{
  "n_layer": 13,
  "d_model": 256,
  "n_head": 2,
  "n_kv_head": 2,
  "head_dim": 128,
  "d_mlp": 1024,
  "vocab_size": 8192,
  "activation": "relu",
  "norm": "rmsnorm",
  "norm_place": "pre",
  "norm_eps": 1e-06,
  "positions": "learned",
  "qk_norm": false,
  "attn_scale": 0.0884,
  "bias": "all",
  "tie_embeddings": true,
  "parallel_block": false,
  "init": "normal",
  "init_std_qkv": 0.0258,
  "init_std_o": 0.00506,
  "init_std_up": 0.0258,
  "init_std_down": 0.00506,
  "init_out_by_depth": true,
  "optimizer": "soap_variant",
  "lr": 0.0055,
  "lr_mult_up": 0.741,
  "beta1": 0.95,
  "beta2": 0.99,
  "lr_head": 0.01,
  "grad_clip": 1.0,
  "warmup_steps": 200,
  "schedule": "wsd",
  "decay_fraction": 0.74,
  "decay_shape": "linear",
  "final_lr_fraction": 0.1,
  "batch_tokens": 65536,
  "seq_len": 256,
  "doc_mask": true,
  "train_tokens": 374200000,
  "steps": 5710,
  "dataset": "wikipedia_en"
}
Each number is 500 + 50 x the weight over its row's rms, rounded and kept within 0 to 999. Layers, rows and columns count from 0. Numbers have three digits each. The size before them is the row's rms in percent of the matrix's.

# layer 2 attention query, 256x256, rms 0.175, rows 107-127, columns 128-191
104:561482471575486474565494468452423505432520515507550484413447532537493506506496461552566421605462482449499480414521524466468598393460403521565466523497448617506544423554450447418475498516557564
123:500568405498565526496514499481594421442518497536517453560497495476424547401462484554447448560444424418457460514475575438453496489477493438524452481485392516585476504507475493559465527549484509
108:551461467589420510505535448422431407476533404476556456464583524415535533532466546465464509435438567430456473470538525504542574532469507410487518502532485437589539353470504447420522499535504524
122:532502370493457436505552647585505512515537480505572535452472503500593408549450503604425431567552526480546453496590521475427500402465535540429427470494465565539514525510485517526493541515456533
143:461546430664525481543519577519523468538544544463471501534478615524608422440535457533516542554506561465493455478533459575449469470494584471394426565417471491584544457501509446622521523472530516
111:558572488510540586666500579506507457493543544512499423482439528528574457482531477538469451522480451517556535533512501447459500405460530464512493501510485334514499458563523401470553444465520451
108:566530372523419486523516510544535582578530423486603521549591442556504466487464532464446530509513455495559541383474593444586473494534503566517499449487434591534405529496505470522500592488514510
114:494472472504445521459487487484511533455430421484539586380462421512496419574486439446495444571457514457502536526398548576480561477507494456486445506578473603560474450552464586471563497438515543
127:439522470586554542483586543587454509528496496546535477548563510550467509493519403559469496575528378571493480435396503529484514486542517443531497475491546542558484437512398458555551525448473499
122:491432409574555493504593477386550482479482560535542482445473490538538404470582497529413503496563511373485584578499470539510537505426464429503512486591490485493487565467495529610534400410525508
121:502484468431499530474464533512494513494470418514549605549479493465454525506609544528488563576454526515503487455540516542450495531457521501522507500587562506491550541519544484496455504487408486
107:544531530398492503558529563468553471539435507467535463425485391498501454512525481456493453457537607438410469493507433534509577537535543445576518405494483527421429507473615597433511433538455505
110:482528460483416496429560491457472480633411445472467503464539477484497476446471509528532418473420543424468553497457509471548503516576605375540488431567506495499512520464570536476473497496437504
112:575461521391525535471530403553526548435559466531506618497425523473530522472535422436512505433451487505452555528420590512497571581445406572551493515551499465424555556419493458476515471530465422
113:463526466511457475576589451510494575497536533497378578451521517479527495417424509401490584516589459547530417490468478530506518497554482489548573510441563413474481554512528462377443522488451578
103:632555529484494638522404430486536488495421528533436491564551598466520505584420550426510464550550594495516500553477496419439470422527472394499500438422417567484569481546498472451459511521440474
118:400511380443526476461551641544500458531464503438471410502544544528523526515412557512518465490513466495489534566500491512488528589531484520437543480433497509458562499563456497546512518515448494
133:492476391589574466525470523550478488516520504444424480569483610524453428499420404516524533508407524531428497518480545488432578525432492496408441471457544483573529509598574456471458507567558437
118:519553420485506553501545410450477599527537481554471571364519428538517481430431525449498527484431444561556535458494556529526554620485467538419479532525535558491526511537497548491548475440457449
102:582488430503431508455467536528488535550542604466535528418403475600493484547472596499451467481534410497487533513453500426546549465476518570569505540516407510526479539537405555554545559417577490
117:512414491480467462506402367494524490416468493595498475438476296456514560557437581450540543494526504476528509502500509457449502514567529521543472456476498578420515515468557470501520495538480512
# layer 2 attention key, 256x256, rms 0.172, rows 107-127, columns 128-191
112:444563529576588427422542582511524568535502508467520485461487496485498489408505476542475430511457444609458520580470473420574442427443543510533499488485496464464446505436457415568486541568557400
123:604400460495479572448509481510530470521502450514467420467529482531524386581561534441534497598583489571593517421457519567394492477463563519463614500481528434540524461427434413494497531478529497
110:509443419588511579630440554624434446556417552567417493541559513421564364545541479517550548498568416505460533497533463513490451508476502496484447491522549534528394516500400539481479484539578454
116:507569595605491423499421496556469442499469557493507580524580476541491460384483560500531571512490503523527569467449492474523516568520507551474535466404499496572556480520559444510484552456552413
135:488501461510417593393614454478472538597505551471399447479522473533414479449426528544443571507483468458460525356553531457457467453481520480483528461501493439441540475461504610471493476482514508
118:536456535492523530494485453452486554470493422553457491453659503437500461505515604437500485554507500424442510452531591492544423505509431415478462467477524475445482436452515431593451573509490503
117:541505577441458557493500410479438520438471482475479530496507475418524514555477484462620484466488553458486442445543385477490440520612501606435448455510524523505481479550575428501511587486557503
125:591542482564534531583591557518525491495544505468596496534471489446572515403474472600471447500537493549508470549503476486526530552519449511561466495468572511503464429532521481420440548485585482
125:470538397455421472437449512538480481432502504395530476526533510534515488569481535443501514418467517510442477463520513476444468455550535454467568468471410502481594509447509451575455460528522481
127:409592535581454547494504404510541509459552486459459461550518533491480578488499459390484539417442496553454476492483440505522565529495410412589475520552513454444512421407435429419489464476514456
131:490473605586444473563493447497520454567596492540510468493454554433471602402531562482498491491441538414460492533516564443517515508496487471534516506573540529538465518472618494536529408497499517
111:556545489590596542505488505528573463427410444533479488427495601505452525433457532487582485491481547545561454461473414362533485471517437479499440488571409505669563446481514435501556516564508560
117:507456502525495547511466462500513575434564470478519539447522497543556584559434532555565620481563553521513552527513432456554497478478536490574396467438443593483487538536507478438629527558566484
115:485598457499404548497513463473461511428472468432554454544513517484435508486495422497547523491521500450501510444518386499549471477609455414408528461549389413454535521543440487511532517488498613
113:492413460460494497495492566535559473453562436512558526445514481459491616615458506559465433463500578430498439564509437505465540484515449482478483540443514545480515540524517622514605588478473421
107:541541492600568514451463486462554453483553376584552567508487452493503584426491490479495412508461548476545551522533439425521627523356480487503451487586517419583454550579475499532530488583543512
115:489505480453379541469434395596509455548521447476444577529543480557501450458407527473536485561579522543560547402576531521494446459492512483607510476476487503543452545457386550531636471526547463
134:468484458492495467481547503558439526500448586510530475496517497479489404517481533498482487546477501525461471528489486526499448429400556508530482532491476469433534570533474626571479509472434450
123:501508468488463563544463426533490477449535530408558483591542553470482518449491515542515510494516587485454468452482499510402458520423559462466460496494498542483582534446478535531529558526443478
114:483501473545452505470506542515547524450551440494527496523478534482545519475521464460490524434516381534459517433620502480521462621485483580489467464540432469441514508442599460476511608515546522
115:400582534544481391524472521414504448500496488468549554484494577552514564544525469448550475547462545451523506556541510517483483448551553589563508458562532464447481458598521528503580483548477477
# layer 2 attention value, 256x256, rms 0.203, rows 0-85, columns 128-191
107:486528429462460579499437451511523454525467373476582556441588540591454593560418463467483497478498527498585388548475499526629504504556439494484501571474495533469456459439531577439412559533568453
114:459562431467622456432540500550470449405454532455530504455539467553449499561525541551414461421492473415642541488579543415536581604490516418479526554576360560519498463511488493460450421459539513
098:464550511441416502439531522545547510369467522478404525492497457535477552577506493423540448590507537465469437501549547564531565486526545455499473502491509461431487579531543473499402502497536564
098:497501397472492493562513493428452470464543564497516437489459514492534460477468552536531552609492483460525520549496517481554442576491480610486518535496480523500413543408430502526448460532497491
110:487495532454544561408552471484558496628453530493457538462453482579492419496499559489418498549512435529589495453486431503513537523462474593566519575490526534439511432497521474399484474510522423
105:504420426490519480365617503462545473543495506578461421518477456586527523393526489448435549520450543512497511527511542483489490545461490456454518427453487478511494465517510464505557451483387551
107:409484481550434534475475528520489473558424505544419471475508506481420461517611559539514499401422565496516571422502414431525533515503486469555515535500457517456514516466452529517458542448489406
108:465441492503440586463540453448450523596558545442422485523511498526543503450497590391481508569416506513485523454488529478459441451585443597570430466499371478424539476477437446506445538568522492
105:473490473464451531568530428466433490587560498516485531471470484531399495535364508518536522634503517538497530504489514467457510473438393537418511422532568559516446533444446550575579472564509490
105:549440497574631434562451444494458524458496471539579466515477495523523459487572611513580598527474491504522563492509552472503496521559495535553499524503533438534528513490470509509470503566534491
104:488478531496500489460497466463454572430441497435505518517405490400542444462533428552539589465443506534555563472478507525561487541452566496583519472535442482520515461486444601423513406574519489
102:554533581489529550587491587524447596442471483420514518513518598485473473526542479581481512450477571501622489551472522434488474498560471496536412469545402423330473486510505451527469447573392636
103:568488504475423527435483454496566508508500478559408561500459491514493528497455444445536529532459542565428553470513425446448457415544478497571455453447502578534519559391563477560526574563476501
088:453537475546533500606501454454524394443528475546547449519491484512571469571445543550579506505488428617529432555546476461496474631560504443440483492523472478485482570494433469466559521488489512
099:462537495491451499470507444445522545377565511491515502488639517569573487496669494516446373453512514486448491531503484510518595476572529457543455497484522563507611564526492546507549497523578493
104:510510509528534527512414440460490562539580474449448558428495536514500508502500480542489549557498505475513524455444595564476480487457543625617639522498529519417523592399488553653437559540460445
097:443463510484466504431479571491518555522451427501514454553533562454506421505511467433466558496385499476451509534399487470380436498508497475432472529559609564521507545529540518595506528524507405
098:496451536511460436513476517412412514468481500571508524527506534477509402510468542517494527496446545435495541466492365466457473427429512582557453476554475570430521592499553447532546509483538431
104:586505456504523484470481427575450400423398401501524439505492474532432542548413488542498542511450542531500510500447474424477569521552478483480553469510510463497501468496478541588480498628504521
101:517522517489516488494544516515475538495436451468473489537475469558458456474552549543485505487501513530548441490495503462488423423470533568588481486538600481608538527589354456496517429533477457
103:501510482497507492578498488493475488617475527531555474460499514436473524574371591445577610487458507472490526605474446433483518458572533539539501423425445493466494599505407487520491527486447423
106:473436485508507536539507486599499524548600372466478512470511559510399488383510615548458490511492472500411501500433542465518468543479458623438459554438373466515455561442550535520508483508464573
108:517522417441531503535538578437499562579438476468574492469490566462499557465561535456502527450499460514401462499452584478467443518476503473506567575453567499508549575443414552537574487462479437
096:537538507514441558533507517501507497475509502512606522455549475473530494518476477555442606525432478525524607449501472594513513614551487434474512363527556574477537557416485475458480517415610548
094:495509515528433442515564514457455527532487495549544527511578556459484524535494507466529501475474414450431488415567500476506513464475458396494504531559563530591537517465457462430480483488483557
100:511487506483508506509590419494466422496501433465451464544528517432516509520549661426452503461461548485462586463539511485416470463493501476560509570610433474500486543460568533535500503525434514
108:548475576462452547493447479444517495599503509465536535532479522483524392464460482428520543545561514536432373484525505504520547484478498526508460498491542505558515543631534586529453477463439463
110:503423495414545547497492471552503498450505518468537442583463509486416445486476392454542422581560537413533401618521505505614488559546527484506530504408409487484453531558553467440520477576396437
100:354404544483479482530467484440513456658498483511476472542600493524527562450531579500495529429503498465584502478519539577501503484549515519417437539488470516543491364515408529459502534450511526
096:470493506471452447524524453445607452536468484400517591470507547526649481637478491448486452441531492565408503549465613530555406449460533556389480531486456557557463460497439498591630465585539458
098:560419502534471563447522502546455394570434465584412562524391507460469452520492489486553485549528523447452512550469459578446414524544494571484412563525540512512539498486475525490485484425432540
089:469515517496510563526505521542454496523479561445517475490448423415612472413496679466536485523558548529484567436506498504532480470563475520452527439464430514442433548532598476472495553513368441
118:475514613422442541415388468523560562442544409523500513438571471533454442539518574527548394492583530526436562440447488564517541550456482515474475406521414566504445527410492498488533502410538430
107:517527531517501490577489570470503440501466459510477477470485497520460430570420523485540455444546476527527543504482408473508514512502458550482475500507432426486454516470509417444468499518460427
093:484480519508508506452490563504528568575516517442502483539499535518504529451650483525421472493478450470540424511552407566474495509529454644506485501470497494502521526534519550488514538489468509
105:499490480503443552551555489493517473557470549557471433548431519507500494525483497550521459572467503495482451436528474505515489534513546531660503547498477516471429463477466469521583458469514571
096:583473409534496436549470502527451407520542501561497541490509485470543491444584541491493440515591530506363499511512551551457497460426423480534456499383515487489460547611536473417457459438477513
110:455456546487513495619418479483556548545456537448478587565542513636506533515596577575489463495518430520576517413547510418566411557473467495408560492500567482467570523461423433452509565477547533
100:415562482489455537528468544582517569491503473516472456553535486461482444413522515458535558438548487519512599548505544369536456529475484501429533541530475447418460511507586479499446550561455477
092:538472564402509536562423444434502540503544431562464469490496571450563548497457420463497499495494522474463479532527396418461510461500557557456509408381558524558489537434506435464524415573473556
106:461475479489484560548508581446490552494561507519495499541524505561546407619595428487515503468591503516573472586491474550447501522513494518445492520469526576520477469587509523419421486560486397
104:451470465569471564494423467431468459602553507489450421460505465527412490532516524537465571518518596494547550451469424532454460454487524503557493470500507484416572444499508471488444469498521459
102:514405577526429511479455428518528444597446411453473552513399599499509500453448492553570521527510512523536449533533606557489437473518521479593571534517523532428625591494507524515418500427497410
101:498575487602553589493559527493499550472409595474534476504491462462458423501509433430528501474504565532520498498509570492497528522518570471490462524518609514388449570524503497383454476338614477
095:470496453493523494527457469521519477411495429648592437477459546466542528513559570489608440519520474497542490581551500496514480482604444620471410473519429464512423575472437493487393490471517401
102:513576513491511455530465450508510485527562558541514588512529478493484566448580429467460513566460527427446455499620520445547516540431513529579534421469536367509539489490617522496392430511426591
104:473472552497501396515415512457532496529581554504502529485433430586576541453480402520516567565542486564465434622478424477492529518468487602421555524490487489567434558582526427503508495517512505
103:495513427515526515528500482467456560521530503424558475448540506510519524562463456545457548397552476416452407542445487466502551445545499548510443433540547497564519410504446524465517488576543601
101:477383443477483495493376496449411444574493566393544521525535461398379523462442497565482418480500546481591533476457495563533506534519445504416603525498478518477504452470430516481525519421499556
101:406464463499519521570474556534554481440447540583453566510438537474509486458581516534551510555523474465561458552534403523511431549560477420491482546542410512502432444574459414479510438397469567
100:544472474490561470417513549425534525359494413484565509446564454457563551509488495482488480452533514447564454461460467445433507520525505480478521537468629521575503540454620492421464524528367509
102:524503584475594467523452437507490542606540511488501584468463476567479452448589524518507481527461493482541494507477525529461513506503461524557583442399520570498631503515586469504461495434485405
108:422499533570584456507461534519540540584486515514487489510573420438551561485475517485508512452485473594483541519556549444524539603538547478463536499474522455540502517471482439487476450513499543
102:563484394524452562499451595545574553516479418498512528551440501469480544505477457505505437494487553642539545498380487521408425406517454474557473553579523430477488519567483506505549538493444501
102:515377445505561544478564574483482481388484464516461478461483501452449518515387497536473529531429428501430503458457562495443500489503514502557525507517450506532440493516449501600538518489491494
099:543526496569493503425535470511526442524487577502567518543503591526512472613574554497467466427590485531477460558513509478486476456539559436402483530579492471413559456545636484431531533521550517
107:469509391490465459487564454561508536453465467567522439465440530529565460518389471470473466446521557502645535417582604467540493499548476500477582534488587438544463454496476518525404516500462539
101:496491486592451487497493502542585425561498505558557477426475457411367533569542560529542437578534541576483532384535491533529491493507466527478571599567454553516533524470487506360522490548440524
096:473503529551537472554507500488399561518493597443593560521515598480580443501561464472535409506511457574525459496535496531422553496564524539436573577555511526448496566581416505575496560473449523
101:501483512581390512445545540538486575613501474517471467547512475496510450522442533478494618558505532621468481472472506529520575511511534609571468567515538402513529553498557578488552474512498511
094:516505545508526517462525512499523496490395459436539496434482511438454523561546419521577534522470535503435421536420526470487544457414464551391471434585455492538438584470489565463573408444463399
090:564456450507489449577457491435486512568532489490458491535589464459531455535502522499532522443362472546444447540437518525548442558491443453501472462468587509563568486544526532562454498603423478
109:494542544541428436481548531502505531533503402655490462495485517550502538516477509435571477475505422593582547545514438436475519482458471524410443476526538463540453399595504542514571562497403531
108:522469529444571442498430528538540502503562504491376526469532405568588459541528494565448489463394554540426467546477540461525555480519502551432471486508436455450530474533500504511473510471556545
098:484452481525441512586511424494475518522439404583471492508509472557515552452506516536506472485501524478488419484567432491530601573520480569517504483508562441419498537506559481514479514513484536
111:537524495531478479485452530517528541406503523537584535552488478493517482540459575583516524480557452591508585469514403465421498575511522589449420587425484528441520513485518390517482544503569545
101:563565567459476500465550511514457392525552515514546587466458545510408479554466614451482439524450488544517569406559427510490475487500437645516490458567480490416490411538538601485483543459420488
105:445445493537463547401482435471463524521506514561570411495485610457514448504499536523433471431544527450482480376512492509507476491573513593469414495484512492574497517527510511537512512374607528
105:535608497526441494557605494498431478388449489371541450497553535515635471598465558478495545544489500541532477529449464493502563507522520507541477597551449494519465557555547517516493460557480408
119:485549453472534481563438455480472535437467505602560614541594575525570561542482518532538444457512477544448485472464488532564543431465437585358502495447492564525464490494486554518424603529600514
095:462531524434515412505476502467585465455459544553440491561514442553486462475485548402535515489513517623498548514598521572425486575496528511543429548461542456383436476520544551465530496453414490
105:485465538584589489443544454510520491536526460381457549557495624506546466507553502462487520462492552589510628507431472512506564446530475572598528558463540545451436645554576546526495442561570481
095:523485460461587447468500536494456462451466469575569510450472543451485435478393507483518485550495551540478513518476475472423542518463497524515487448572460519467490517553510472483481480496462511
108:454517471561565569532577461447500491368540454472460514593618481490446516465486549459419575486499427590527505435582480487561498479501539546579533491547505474491513510521485499549412515436573539
101:596453480494526558544433562517541551461436488471467478481520505546524551529470502539472532476528528500487504511371422416526537486465534543488413443502482541449475560419517414575551536543486568
101:508550509601451450538404459464503500564413423561439466570477526481480588478515394482626489413535460503581503520501493495464493435466452485484495500575548447475447435555427529505554512561515550
109:523593502547489508503553466476537539514444487535525446472497522573444455459482438571518506440522544491579560481622501489500481638428468481475517486525602519577336438557534500597501478457600533
106:558507437384521490528446571474529543458548508450439440473480518479550581536547490528474398497521445433540445483508497482511529493488519371552543435501537513426573496490498444520511468469556505
103:466556498460483577446607478483472501464540520392535466479497522479491461615447449484496377465458448437496420519428505442485600458503562464526465468468448542510520506516488491486452498606491473
099:527453576477452506628471533507460412542556499522530470418516505521591560510480482519363455461541597444497419441466542556562470487498486484514531473535582478415439481437562534476490459487449449
097:467521502486469465456478590484561493524537593455519460494502522560630457562515477450471501425461465581490511489508503466419540433573573557547478580506495419541570479464567444519487565580519503
096:541496525393574575533579435397404586435507514467553495477508477465553425447408608462476541446492498527513408510502525408464517423429569470503510464539419517566570483505416616485548494567398464
110:492535515528500463441490498492572428421494421526531532451488481510531492542323474485491424445601533552500408521487542440492546445502580470518539487407468552460500434529561464564514510532429516
100:564445437470564516468602528575458555442522523485523491468462609446472461554452529414448464498506517434510583462463534533513482442605599435515582499489513432501463456490570497514569469492524521
097:464432515542542567552470489490477538558557370493388578474555579490469471480505504583587438504500518553423498553385453587402472436535440502511505457580474420504515506442374495491534512544442519
106:540396425553467571429472526453565445476377537502492395529367508502478476536484544504552555572538491478531468466503471466551555473534567507481499532460509543488482524484486519558559526503411502
# layer 2 attention output (transposed), 256x256, rms 0.167, rows 0-85, columns 128-191
099:616440479527529644490529488468467456496517578490423521449384480506527485551511465589501516525541448583466578522555550521398409583510469532478441513469451478549519518489540541582504541423400506
101:566497444374455525557496482494458522544588407448481469535425482476505494491501486514585529518450546611428556518503527424540473450456427571564493441531523481469507581455471526540525536543462409
093:543518484487576497508538473563463487543502541607515500490546483511553496501419501565583524457492508444576489534520499493548526526534462629548477469522579442588504519501470556552586478505485492
093:473570552532530428411419442532431509585466465480546522548553405469567589488481567508409519439438480458483485584496487480497447414365480461512452484487435528505496571484454461508561558538539414
099:551411488530431539546458413557481467467395458520480523582470515468596529535448463508535522542508595455447546516448572454430412396561446581441516460534549502501561549555479520562568453470517463
102:463489501510494511629409508470408476504493565440402485570483482454458500563498424518390486514530488488533503515441498455486533489568495585535549560594506517471503472461485509482538510445561427
095:536428450590514545506599516501549488509549568512438511500516468445539530480490466523566463606466459513497458516459636531543464440510445452558446516516561533506506517523523524503506443539499525
100:567515390537586462575492457517508482448427582524573549571508464494515469553517537620540472557542503535463443558481514511538500497472526471569492551494609532582483510469550474476491463504471502
097:526642480549537519371533494544568536491491435569545451541496478539516527536527456501423436468468490433516481432459533477520604475504557521542526509579538484508540479537573436420470481497592452
092:517546491436436505471572488587502512492376468528578437549454454437596621532522445493493480521494534495450509529454550495459514544501552452465508508542506627471470469483468452544477477509488566
092:500539513509599447505491549475496459472461448546486479479607500661537573427482530516470515493544472506474456463522506447520508447550468540457519474494486486387470452491504485395468453396575504
096:469471465535468480419487388525499491475526575558493530550408341436503552534525528562604467419470503525412499478429499505466465548547453484533522535455591528483455497426457569501467522461498437
093:501505447584497479477455511422489551395565591489516487471602546555428484513557523457553568574557494531501529553582569566547544558515557519494563568501503470507499515489519464553486487438589501
084:553545544416530474459455502452470463487460515518388443497611481492468597501566398475361489427525482431395562471537513583552476561497515583480543519504544537485521577578481449473481448543529528
094:546409478495479469502477474546492610467555545503464501473492481400380527517504419504428555547540535549541508491554474427509541558491524534460493572512422480534554488497547475529464423503457498
097:505395432524462552515555493425478446448455575505523555535554521464572533542489509569481503488493531399487545607561388447493532463526521398487475475558449511556451426538514470422488545514494413
093:485463547505542506521517541460560423548505441482445480487428469542442435474477514520619510524472573560417445477583469593500572467502565453578430468490574539547416421412570454544462472488510524
093:439507504524588460513538582538526606379540475525455467481551470518622457452497457518565454543524555532552451625518581572564539447515526513506508498495582514409445438535556415488453451488443505
097:493531555549497544501645512593533542547511483556577446453485485450465474519581472468517452437516456393559429480405475584471549553411435541466517507464413558503452410489477501518502575468492509
099:459459572504532508483557529484530511441579550565522479419513495510544555460369575535472500472505514538497481476492536427447558519443423509489515460535530521507493536529570473472491459515445514
095:442533454437454529502534551518425560478557497528457517527540555481435467442519470539510426441500545538515601464524438617512464506519453434557490445551556509556493469473618543576517484627483455
100:537499499473456393506444479471440452471515528580510530477491438452635464566528469484513502481468510516544522428542435514515416443488550430530563485438491441583458499541432462416469573525556460
105:487517559476519528455632405429464432520589621540460575553417510539426425489507528433492480507458604545523539468478467557512459492442511511556539449546386557430512449532506506533474539482479480
091:532510391463508471571502488460443414624501532414502536452436505541449479426499474552518495536492513420520569445434549527479455484527449465480498486503473551569470466553557521584444438517481400
095:547513480452490497380451477406463519500521487456473550480401501561482359363558498532528533595477573545493528561515535547485528588550479416562542527491584418516495509443451505556529517503444447
094:455466488508473405466494521491564555502491568482465486463513552577463615510473514508532435533542569574497483479450512477560444472494552455390544537516516512534525488442436537533478568578539546
100:430563494514508531507423579556459461483453521431527588473597483402510538436490528569485627464522518529451560490523515489526380407510476503452548477486467491495500540285543499444458522435469571
101:504423472578547501487505438523444475487501462521415540482523453421522451428568529545481577423541352569455469425519610537529500533491622425512512544527562522493493517477496479509524476489588516
095:497538497536468436493522591482535543448446398495494438446465554518587411517536510540495476488453458473525477502489548447482543483478425538491456526454527481423458538492523483528537528509513535
085:400471444456521601458426500493472487505497578524382400469479510474450565441511516481502528473475464460443481385566428552453505607479517423476509463549454543397534555497534424443552480551503551
095:460541537497539440357499481489596532516462472493455511486555439522510458498478499462444431452464439565533458569579459474559518446545496472531593484544553457492501490430440444491521464513553468
090:409467482540556487580414523455492510436430515495540538469489502596556462458449475501508451471442496414462427432521474466535519486506526524400498460582504460513497433517488549456422472425554487
100:580565426521591442517472506587555516499540470472554486493426605507549496455449493443478569569439524512464462506541539475520506447534520498499596540435577471493591478564552551502515527493429526
093:512437462463481503469500443555462590468442608428438495508498533453562498397501546574465570574467505437518499515521551574539366524441514528541557501442485525554602405572447546499559625538500570
089:555448488533533463548580508517414482472469480436526541514502531520582448583454573509474511521455486520487532457472450408421602473527466506423439532492431541467440530640563531502488466520467494
098:485474534546451547442437475511502556437561425463526449504460483397503575481476461506481438398537500487492498429506499475456484467505533511449456414573500461546524541483558520545394449512527477
093:381446495423537477477433507535541513521520511523515539455571469418541567476506588489462573527478472563543482491511454593484458503452585358421460554383444437464533551514489575454507540583451500
098:534474534511436499516565502473492467528506435457554384564527531547494502559486393539577466550484491484483409576517587519399568486521529511493562458455421427491437491443506494504411548563471468
093:553434565485497411429573423584548450460459526539504682436476463448425445649515529490526465517454469512448480465471469559593570438598465525542466386517474520531551446443442535473463467544466473
094:418514440548441429393436555530450472483500542526496564519380512497476544528429486480492545461491424451554464509517510602420499480487577476517555468503510529440512476613567522636435516517565425
101:532531474492497487432502468531536531573475553475515540579591449518478445462503538529483551474485546539521444579506593443590521480448510531509426522466474553430499595363550499459486555449505556
101:481569462520568492512509484544542510445455461497465423541562534439483483501494533523537410532477390466467507532399513558547481516543464535526519521485519445490480484484492503423514517604496520
099:469548540449524477493527484496561518518541509492549386613525501561518469488496547522524461441543530540534551573449457493573501455560536522393576413484426545556492585417568428575499538432526613
096:482500437464505511556449503530480511639483522498513596468501521523473485499425549506486530497563488476415534490460443449500399455500453588531495533463645498492536443494475507499517512469463492
088:530475571502575422397541623489448515546441510463532535520491491551562507484506527408487407493526461530505438527550433497547488502455568498560522507515498571504591414537549485550547519472399570
093:544506477402512407571495563532505543471433447483539509426460426575520486538503532526576534405564430497570513540418455507506555458442474439470395576533564485428455517453401551513507494499593421
090:458587479496551530568498480519431517515492514464464538429553474388549532473460519517498502561523459497495442495457455505413496443498550464545419408483502480492520518570474478475529531473480492
093:503552483447523494475476579518483445478483489533450542442496552542494406427495654573488509548479485589500573468472531505512539586480404443464496498511437462444459505435512479499431454517497439
100:503575561538616522504429457429513460522524497436473447532420453576469649540524502446482552464339418528500458561577510547554484521498463525544498523482486406517431539513475516431508574561468474
095:496532533512473421427373501443436609459454442511534524518594524510481468486563551437489574470508515449510534492465514465550412463432462527410404454403568354456509502509500525565501465487521506
090:494446523519455560520554540435379485548487527447451557518529572502491541525441526496474528578470457522545491627497556511432506556483561482477461493511371485497401431467387547582493525461535433
093:449455444521396508589573494421518430499415430398546486512498497437518601516471487577463560493573560509554477530474522492431465472490567427589472548485486539555497432524598528487506451523531546
103:595524515467364494480548479505378493470569469485531518384388548487484450488459523504479498502524494412480450476354546489469473529424539493524499451575521545540590491542474562485478576552430540
093:563548453477513576436501488475507570489543593527513432519614503497413502510510667503519524563513517489516497506463500470447615508509504533506458464460415505469513420473489600449504455467482473
097:416531523471556524586449503500549475543532462489505547557540404483575463440498516462499499497480543483603409466521524449505470447400572490511462449512543430487609421482519610418503489487415491
091:433418475443505499563455519501554506484445511453434533479545424478492473488490546502482462569576507408534513524438483499501443558509407589500423426598456528451469542493501535471537407478428485
098:493488487524555572395445477468500422503433538490427543521487501454408522533572481480555514479420478440456512470430442476549543442533518402512521447577445484442593520469437541455585409474456471
094:531530513410532584511439476456557549457522522469476451508513529524504582476586513404428470551526543459570534538433532461537561482459457463506476433552505492610562530459464567540506641451527473
091:473458418548513490464511551505476515568500488488554451595572486459460554412427538487525569484465527416394488576505430499536580590580449436512403556512513513438452513521446482398591448535437496
097:507504497495469509477486456557466447483543537430594501444525547506485565439497454492453429490568475444472557523495532507582423422497492355365495400595458495605491492417552458508447495452532585
089:485563488486423452493550606571509449586507510473510483445513560538475434438414563462461552459461372456589513511487402590498487539471527561525535472427573515474484393569510441488472590466512579
089:485519623489477504503489507517505453527503475525405426389513448636492546504474617529461503563468524546456519515584539538495509521465460401450522580377484606464519463476472488372569551462500400
099:508524440581499498400477466562519462435506542436529536558531539520415484544578489521460605503532493458551396418470514514540558512579522490531520507506487462528513558491559488577535563485565538
096:458362488580493547589459492554507463401443522459516446488502547475440568515544475442560563502490472528465466426548496467592447582519473418482561420502462480617447465499392463494477517462432495
091:445560502539517516519502600514470525456559454437482465514511562464479402515562537586449546573639493528481483496506560423548427593480454515363472534516563527519474511525460486517494496450501489
099:396481544474563555511529532495460457505569543376500533571432488555577669500556513472584501489402500520525467490475522626486487561528491462476535542616520503546509510535417538549558460519418465
091:385496459468513549499462432496511600537501516526546493571546483518604582465528485528460530484478501394457573485421583441426487498519459474488526680457498422523522559469530558557482500548630454
098:489529452503527480494491552474465471522529476490521522436460470559534577440473419539579518489465435514551446470592467396409458487448364484560532539576456492452478508474544501509462485507429531
096:478464454460503527499598451544500524593485589465495489428442492510438576463401449502496445479453522463489519482521536565573408472445519500460353440448474496532460497518489433504492491378555568
112:517452583559552546498532583557564470537545553422464435522489524467482496523490473454530451524547504423526431570621587476477441564562455531510377580485485496517444522449543524472530519507389465
093:448467505463530440495475473575473557513474403479516551497550428468529560518539596486449534467501520469466549584389397553500465525433583586512499477472489427547546436511556478561444534470482567
101:518381494474453487579376578572499451529444541563509480504596470530524559479476584475482570483533565465429509490532413535562461439483585422531495400512462511544492429550454441431446537471549538
096:354493519508507423499532566581520500479519536530499539581524496469528599516491604459472570445522507579451514424507553575591473498518506548473497506479551440561526545470502481515526517485488478
107:582514498478505531556439531528582426592563440492521579390538434564499517539553569608511560480469499458451503512499484461505495527463559425497471521529457551520468501458503433459399506566523529
096:488536482549552391584549577511507543440566486547439466509499473413499496555577466527455423471435520543505550467616504586477468516469577590462514504579506474546473434447488579482400465446517527
097:438424519477488524349522545505571466432549525464510562498510441525487562513512510500527515555490435546438520506513444514461457531481436541520472515465560501502471511483507466449506552445408531
099:485522472468492545519524591504529460576537472508427586443494564370497399478527498485500508485467513582431482436416520438394471410525464524628449479500547511490483548488451480535478485457537475
100:477514453607581478544498464493503525585493404531509520544548458590499436574503488590529515488491466447565579457526481494545457484449381485481487560575491523519461542567546533549421534515563458
100:504421515512492535472426511518494412516503546521443493525481493541411504502513593530555545493494574613590412405518503481541442466384445442567544528469582485557485517448468599379558545541497508
095:465442447462563454410430585497511520422400548525375481519444572443505458515553534518549492479563509474537493528510417507412532437520406543395565498446403489473517505627456431582498608532489517
091:498426519536484487536434404508427567418441528427499459516496523430516445436483577453524398512470504452456550446496443514540552588439537423423453512549440528524499625509480476504499466549440549
094:425474501534485428475455484528587527538504494453459569498504519623486521516536495549584512492503560521537552532562501550455520521520492457503574523465454474490457441464558448474502509413616475
101:435466409500461562552472523509437572450518559418560500504577513467466478463527548498590517473528446599590476515557490532492468517519435533497451443592546441439549452491495460521544445509523458
098:492580511484498533501485494406560538563483461466506543577467570513474545482492500514471536521557548398536463450556468443472479496456461487497498538598449416482484523569540607462516488489523569
092:526537570561431549409584447482583521500447572603521448625524470561570570505443446473446424523417462373524505500506552434580439457440526535477504526440544476514472435445497537534455490512628454
100:535484576518530562478458477516503564476487418488446503503673494464520443506559550541469479562457543451593454529410475553457608485417535479539593369610523487497427498495532517445547532479500481